config.toml
vocab_size = 8192
norm = "layernorm"
rope_base = 10000.0
rope_fraction = 0.5
tie_embeddings = "early"
init_std_o = 0.0
beta1 = 0.9
doc_mask = true
train_tokens = 550200000
Each number is 50 + 10 x the weight over its row's rms, rounded and kept within 0 to 99. Layers, rows and columns count from 0. The size before them is the row's rms in percent of the matrix's.

# layer 10 attention value, 448x448, rms 0.053, rows 155-183, columns 0-55
108:38 39 57 55 55 47 42 55 72 52 52 32 49 48 34 53 54 50 49 61 44 52 56 51 35 52 63 84 47 59 40 48 45 60 51 50 61 39 42 31 48 77 37 53 50 51 53 66 55 39 34 45 58 48 53 49
103:76 52 48 49 53 55 50 49 53 46 54 46 69 35 53 39 43 49 69 57 56 55 45 23 44 59 66 48 55 68 49 15 58 46 52 53 56 61 61 58 57 46 42 43 56 46 52 44 43 60 56 39 41 53 40 55
110:40 50 38 63 66 48 47 56 55 42 39 31 41 49 47 66 55 43 33 47 33 49 35 55 54 40 52 58 44 58 38 61 56 53 60 56 43 26 38 42 50 41 48 60 35 52 51 46 64 48 47 69 63 42 52 45
104:35 38 49 28 47 52 46 56 46 50 39 50 57 44 38 54 41 49 50 56 55 45 61 56 40 59 43 48 51 61 52 49 81 57 50 37 54 57 48 59 43 39 48 64 59 66 54 58 57 43 46 38 42 47 64 54
101:65 64 53 39 39 48 46 53 62 46 33 29 42 42 66 69 51 47 39 70 54 62 42 55 48 50 72 48 54 56 35 55 41 60 61 53 41 59 37 47 50 48 38 38 56 62 34 52 56 44 60 52 50 51 59 57
106:51 55 58 35 58 51 47 50 60 50 63 61 47 50 54 36 51 61 40 58 55 40 54 50 49 62 42 40 39 30 59 47 81 50 47 42 66 70 57 40 49 40 68 56 48 49 57 45 43 49 68 56 65 45 71 58
104:72 64 58 55 44 59 50 57 49 57 48 55 45 60 51 63 64 54 56 59 50 66 40 47 64 52 56 44 47 61 56 49 61 47 45 67 41 40 47 47 50 42 66 31 44 59 23 53 45 67 52 34 64 60 30 56
111:43 50 49 60 58 53 53 63 54 54 54 50 27 48 23 50 55 50 55 50 37 42 39 59 47 52 62 55 56 58 48 58 76 33 40 40 44 43 47 62 59 43 43 59 39 44 53 60 26 42 47 58 42 47 52 56
109:62 44 46 52 59 54 45 38 56 43 64 55 71 39 66 60 51 53 54 38 56 57 49 70 35 56 32 42 47 59 72 49 56 42 49 44 49 48 65 59 59 45 46 58 44 74 70 57 56 49 54 59 46 60 59 59
105:50 42 45 44 60 42 60 59 54 52 50 54 52 52 65 61 55 49 50 56 62 23 38 50 59 61 42 64 48 59 39 46 58 39 48 47 61 63 63 51 52 47 61 54 48 50 58 30 49 47 75 55 38 36 58 51
098:45 73 46 49 44 46 37 66 38 45 48 51 68 48 70 44 37 49 60 49 44 54 63 57 64 35 70 65 52 49 41 62 42 62 36 55 74 52 65 44 42 57 57 31 55 41 46 44 63 47 47 50 29 46 46 56
112:24 42 51 54 48 53 49 37 35 56 53 50 44 45 57 50 52 51 40 55 49 31 61 60 61 47 52 33 40 45 61 56 54 46 62 65 32 40 37 56 55 50 67 54 41 46 47 31 59 48 47 62 64 57 47 52
109:55 36 50 62 50 55 60 54 46 61 57 47 44 58 29 53 62 45 55 31 40 52 39 44 48 54 45 46 40 72 52 44 47 48 51 67 32 52 51 49 59 63 51 57 38 52 75 50 51 37 41 55 43 51 45 58
103:42 51 57 38 54 55 46 54 48 52 42 46 31 50 57 68 54 51 27 35 58 60 57 39 38 48 57 36 59 38 27 60 76 35 39 35 41 36 41 52 42 52 47 57 42 45 55 43 32 52 63 48 53 50 37 41
099:45 34 57 44 62 58 40 18 55 54 45 56 51 46 48 45 68 55 60 43 51 54 41 43 69 50 61 40 48 47 40 35 52 36 58 54 48 51 50 44 49 55 52 59 44 40 62 50 40 72 44 59 57 43 33 47
094:52 74 62 41 45 53 55 59 49 56 50 54 66 47 52 49 46 47 27 33 38 53 58 52 56 43 63 42 64 38 71 71 42 50 55 58 73 33 43 50 62 57 40 43 64 61 65 50 49 43 39 36 37 56 43 31
100:49 79 61 49 44 53 52 29 51 62 42 53 62 45 52 58 46 51 44 63 49 57 43 66 80 57 49 48 54 50 60 69 48 58 58 68 63 55 47 50 40 32 68 43 56 50 57 44 37 49 64 41 47 42 46 56
105:54 67 47 64 44 49 49 61 66 33 44 54 53 63 57 53 55 50 65 53 51 66 47 33 50 49 55 53 54 60 53 39 44 45 62 65 65 58 58 51 49 37 67 49 66 59 63 60 57 56 42 44 47 45 45 50
105:52 57 43 62 63 44 50 54 61 34 53 40 43 59 59 65 52 50 32 72 59 61 54 39 54 48 53 46 59 34 38 38 45 57 50 44 61 47 32 46 47 56 46 39 49 49 48 66 55 49 55 35 56 23 45 56
102:59 49 35 34 56 59 47 43 48 44 44 42 49 53 46 49 30 47 59 67 54 54 51 55 48 60 42 48 47 65 61 22 71 55 51 34 36 57 44 59 52 37 41 61 43 65 28 45 69 57 42 53 35 67 64 51
098:67 35 48 36 65 49 57 51 41 54 46 49 38 37 48 59 46 41 35 55 60 44 46 57 42 62 52 39 63 49 49 45 55 43 54 39 44 56 48 51 53 32 42 71 51 50 27 67 34 65 46 71 48 55 45 45
104:47 54 52 39 61 58 49 50 55 45 49 55 66 51 63 43 55 49 40 59 50 49 61 45 53 54 35 43 50 54 41 38 53 67 48 56 65 48 53 20 20 42 47 56 50 60 58 47 31 45 36 41 85 68 57 54
102:35 67 68 64 33 55 48 48 57 63 57 49 57 28 52 43 38 50 44 35 68 59 51 33 62 63 45 62 56 51 64 38 57 43 56 50 62 41 40 30 53 60 42 48 58 64 53 64 46 45 39 17 51 57 42 52
110:34 58 65 53 51 46 58 52 53 44 52 51 63 33 57 53 44 46 48 48 60 37 62 69 67 43 37 50 50 50 64 53 49 58 63 50 70 35 57 53 35 55 62 43 49 33 54 53 38 57 39 43 33 55 49 53
103:56 35 40 35 59 52 39 32 58 64 43 54 48 38 61 55 35 54 48 58 40 37 53 51 33 42 40 40 50 48 59 64 53 55 45 44 31 54 31 53 47 37 47 58 40 60 59 46 49 40 63 61 58 54 54 49
096:62 65 52 58 44 42 53 72 49 37 41 40 38 50 56 52 59 54 41 47 53 54 32 57 61 53 44 60 48 50 51 60 44 45 51 39 47 56 29 43 57 51 66 41 47 51 39 55 58 45 60 38 42 42 55 65
107:58 54 64 34 46 48 52 40 51 47 41 61 79 49 52 43 45 53 54 56 34 43 44 49 50 46 51 51 52 67 58 45 56 63 62 80 58 56 58 64 41 55 53 48 50 54 56 26 47 56 43 55 59 63 56 41
100:37 52 45 57 55 41 48 52 47 45 47 54 68 61 41 66 41 42 47 49 45 43 55 23 61 48 55 61 42 49 48 56 19 41 47 53 65 45 44 39 56 63 56 62 40 45 47 50 61 60 64 22 43 45 55 44
104:35 45 48 54 51 47 60 52 46 57 60 39 49 52 40 59 53 52 44 40 27 68 64 46 46 54 31 48 43 36 72 61 62 39 36 37 49 48 45 55 42 57 50 51 53 47 57 56 56 32 26 35 38 69 58 55
# layer 10 attention output (transposed), 448x448, rms 0.052, rows 155-183, columns 0-55
098:35 44 54 38 62 52 44 38 51 51 40 36 57 44 50 65 57 53 59 59 42 44 45 49 31 47 52 54 58 23 60 44 41 57 70 29 37 51 47 28 65 60 39 62 56 46 51 47 65 52 50 38 46 59 63 53
103:60 44 40 54 66 35 44 46 51 58 54 51 46 65 57 25 54 55 56 65 47 48 43 49 56 35 66 47 66 51 60 43 47 48 41 43 64 60 58 49 38 38 44 37 53 56 48 61 46 49 44 42 45 50 45 43
103:18 48 55 52 51 70 60 49 44 54 37 32 45 50 47 48 67 34 44 45 66 40 34 50 41 43 59 69 53 62 51 53 53 54 65 50 49 60 52 41 49 65 49 62 33 63 57 48 41 48 59 39 43 41 66 44
099:57 41 47 36 63 70 41 36 52 48 42 50 49 59 45 56 42 39 53 62 38 48 78 39 38 40 43 59 36 62 55 46 45 48 49 41 55 51 53 46 48 48 38 35 62 57 57 31 51 42 56 43 61 27 64 56
103:50 63 38 34 42 71 43 48 41 47 46 43 64 31 53 57 68 39 56 60 56 59 53 42 59 40 46 46 64 47 55 35 47 51 58 43 51 61 41 46 52 70 43 48 50 57 48 41 64 42 61 27 41 53 62 52
100:58 55 44 58 51 54 58 48 54 48 53 53 68 44 51 43 47 58 55 54 36 46 79 59 49 48 40 40 46 36 51 33 47 53 50 48 31 66 65 34 35 43 58 54 55 51 55 48 42 44 42 70 49 40 59 33
111:82 65 62 66 42 60 52 60 49 72 72 55 52 50 41 50 61 64 47 53 43 40 35 55 46 67 52 51 57 53 66 36 65 38 50 56 36 38 37 56 42 51 58 42 36 67 47 39 58 36 47 46 60 43 45 32
114:56 52 66 41 54 45 63 58 48 50 40 31 41 51 33 50 37 51 55 39 51 58 39 58 57 59 62 52 53 54 36 48 46 51 49 50 37 65 56 51 40 44 50 71 45 38 42 52 51 36 57 58 33 44 49 59
099:51 42 55 56 49 51 55 53 47 52 82 47 68 48 53 61 46 53 38 46 41 43 45 59 34 72 30 40 62 51 67 51 54 43 57 43 55 51 54 48 38 59 52 47 45 81 55 46 39 48 54 42 49 64 64 50
104:54 38 30 67 68 38 48 51 57 49 58 52 46 55 61 55 59 54 44 52 53 50 67 53 48 51 37 48 38 65 32 49 36 46 39 44 40 57 69 48 42 45 51 48 41 57 31 49 29 59 46 48 52 44 59 50
093:51 71 55 46 50 30 30 47 49 61 55 42 53 54 47 36 48 59 52 36 54 54 53 43 60 31 61 66 52 56 41 56 51 40 54 49 79 41 56 49 58 55 47 30 60 49 36 51 57 40 47 63 56 35 50 44
095:35 49 47 53 43 73 27 50 32 33 34 48 46 32 57 55 54 63 49 43 55 39 46 45 64 54 52 40 32 45 52 44 51 24 64 62 38 48 40 52 61 41 52 46 47 56 45 47 70 45 58 51 52 41 42 56
102:51 41 39 70 60 45 48 60 48 37 52 55 60 57 33 47 60 45 53 28 58 45 33 51 44 53 40 61 42 51 56 50 43 43 39 60 44 74 41 52 55 80 42 52 42 41 53 44 54 60 48 45 42 53 51 48
101:60 49 47 52 41 72 44 58 47 60 34 43 55 56 36 53 47 44 54 52 44 46 66 52 62 42 46 60 38 48 31 28 42 57 37 59 36 44 35 51 42 42 47 46 46 53 51 46 59 55 53 52 58 40 46 63
099:48 34 60 44 55 79 40 47 59 49 59 42 44 42 50 51 29 60 35 41 56 53 59 49 56 55 55 45 45 39 37 46 59 39 46 60 32 52 47 37 56 49 52 38 49 51 42 55 46 40 62 55 46 37 29 59
099:55 71 37 49 40 44 52 55 45 44 50 63 55 66 46 47 57 58 49 40 43 60 47 54 63 53 63 53 54 41 49 61 52 51 63 54 74 44 48 57 42 42 62 42 54 35 64 48 65 52 34 55 35 65 38 47
104:61 63 40 43 40 54 58 32 45 31 39 58 60 53 46 76 54 51 66 38 26 63 61 50 51 53 43 60 49 46 66 46 46 63 52 61 50 81 55 53 56 51 41 62 54 52 29 26 37 51 53 66 44 43 47 42
101:44 67 51 47 53 28 47 68 57 56 38 37 35 67 53 31 51 46 48 67 44 42 62 71 29 54 54 44 49 67 46 47 62 69 63 40 66 40 50 38 54 37 63 55 48 52 59 62 28 50 46 57 55 64 47 49
107:39 77 42 46 30 72 51 40 44 47 46 42 65 61 65 56 39 50 50 53 61 51 51 56 66 65 60 77 56 39 58 49 42 56 56 35 51 49 44 45 50 55 57 46 36 48 43 60 62 43 59 39 52 42 53 53
095:48 47 70 49 67 41 53 60 59 64 51 50 45 58 55 49 65 34 42 59 33 51 51 38 25 45 53 36 59 62 65 33 55 39 41 51 60 67 54 42 46 71 33 46 65 74 41 50 49 69 41 48 47 56 61 58
101:57 33 60 44 68 66 78 42 51 43 52 55 36 58 48 54 49 28 56 52 57 51 71 46 64 41 55 43 33 53 37 32 51 47 28 53 58 56 40 54 42 53 39 63 62 39 45 48 51 51 45 54 51 34 46 49
103:43 66 59 46 45 70 60 48 48 47 51 51 45 56 37 49 46 55 53 42 43 59 71 57 66 52 58 69 55 45 72 32 46 55 51 46 52 53 45 42 41 52 60 56 71 50 57 40 48 39 35 63 46 47 34 45
108:61 47 39 70 52 53 57 44 57 47 55 63 56 50 44 39 43 71 56 31 56 52 59 60 34 48 33 41 48 44 58 38 65 44 75 47 41 62 37 36 49 37 46 46 54 42 59 59 51 42 38 36 48 35 50 44
107:39 53 45 58 47 40 55 49 55 34 47 70 54 60 71 50 46 39 48 41 50 45 55 52 46 51 55 51 35 38 67 57 49 49 61 53 54 27 33 69 46 41 51 34 54 57 42 50 49 49 24 29 47 49 59 51
102:37 36 47 24 50 52 63 40 53 38 54 40 55 45 70 75 50 55 50 63 51 54 52 46 35 40 41 55 60 47 66 50 57 44 36 66 43 70 40 46 60 60 41 59 52 42 63 40 53 62 64 52 55 53 51 59
100:39 57 43 70 46 58 42 50 55 64 60 53 69 64 55 41 45 38 41 70 61 39 30 58 52 58 49 38 46 56 47 53 46 45 56 39 46 53 42 47 47 69 46 52 38 61 38 33 60 56 54 38 45 50 57 43
105:45 45 43 28 60 68 50 50 41 40 50 42 54 53 44 34 51 47 53 35 36 52 66 50 40 44 40 61 50 53 58 39 54 72 42 53 44 47 50 54 53 62 54 42 42 52 64 56 38 61 54 59 42 53 34 41
097:50 49 33 55 55 37 31 54 57 57 36 48 61 55 36 46 51 48 67 54 45 54 44 48 57 38 71 48 44 66 41 54 43 47 50 45 65 51 42 48 74 46 69 43 41 58 50 45 49 54 48 40 49 55 56 54
100:36 40 55 53 42 35 36 60 36 50 51 55 50 71 36 47 31 52 46 53 47 55 54 46 72 47 53 36 29 58 53 55 53 36 34 45 65 58 57 50 44 72 43 52 52 53 59 46 54 45 39 58 51 50 78 38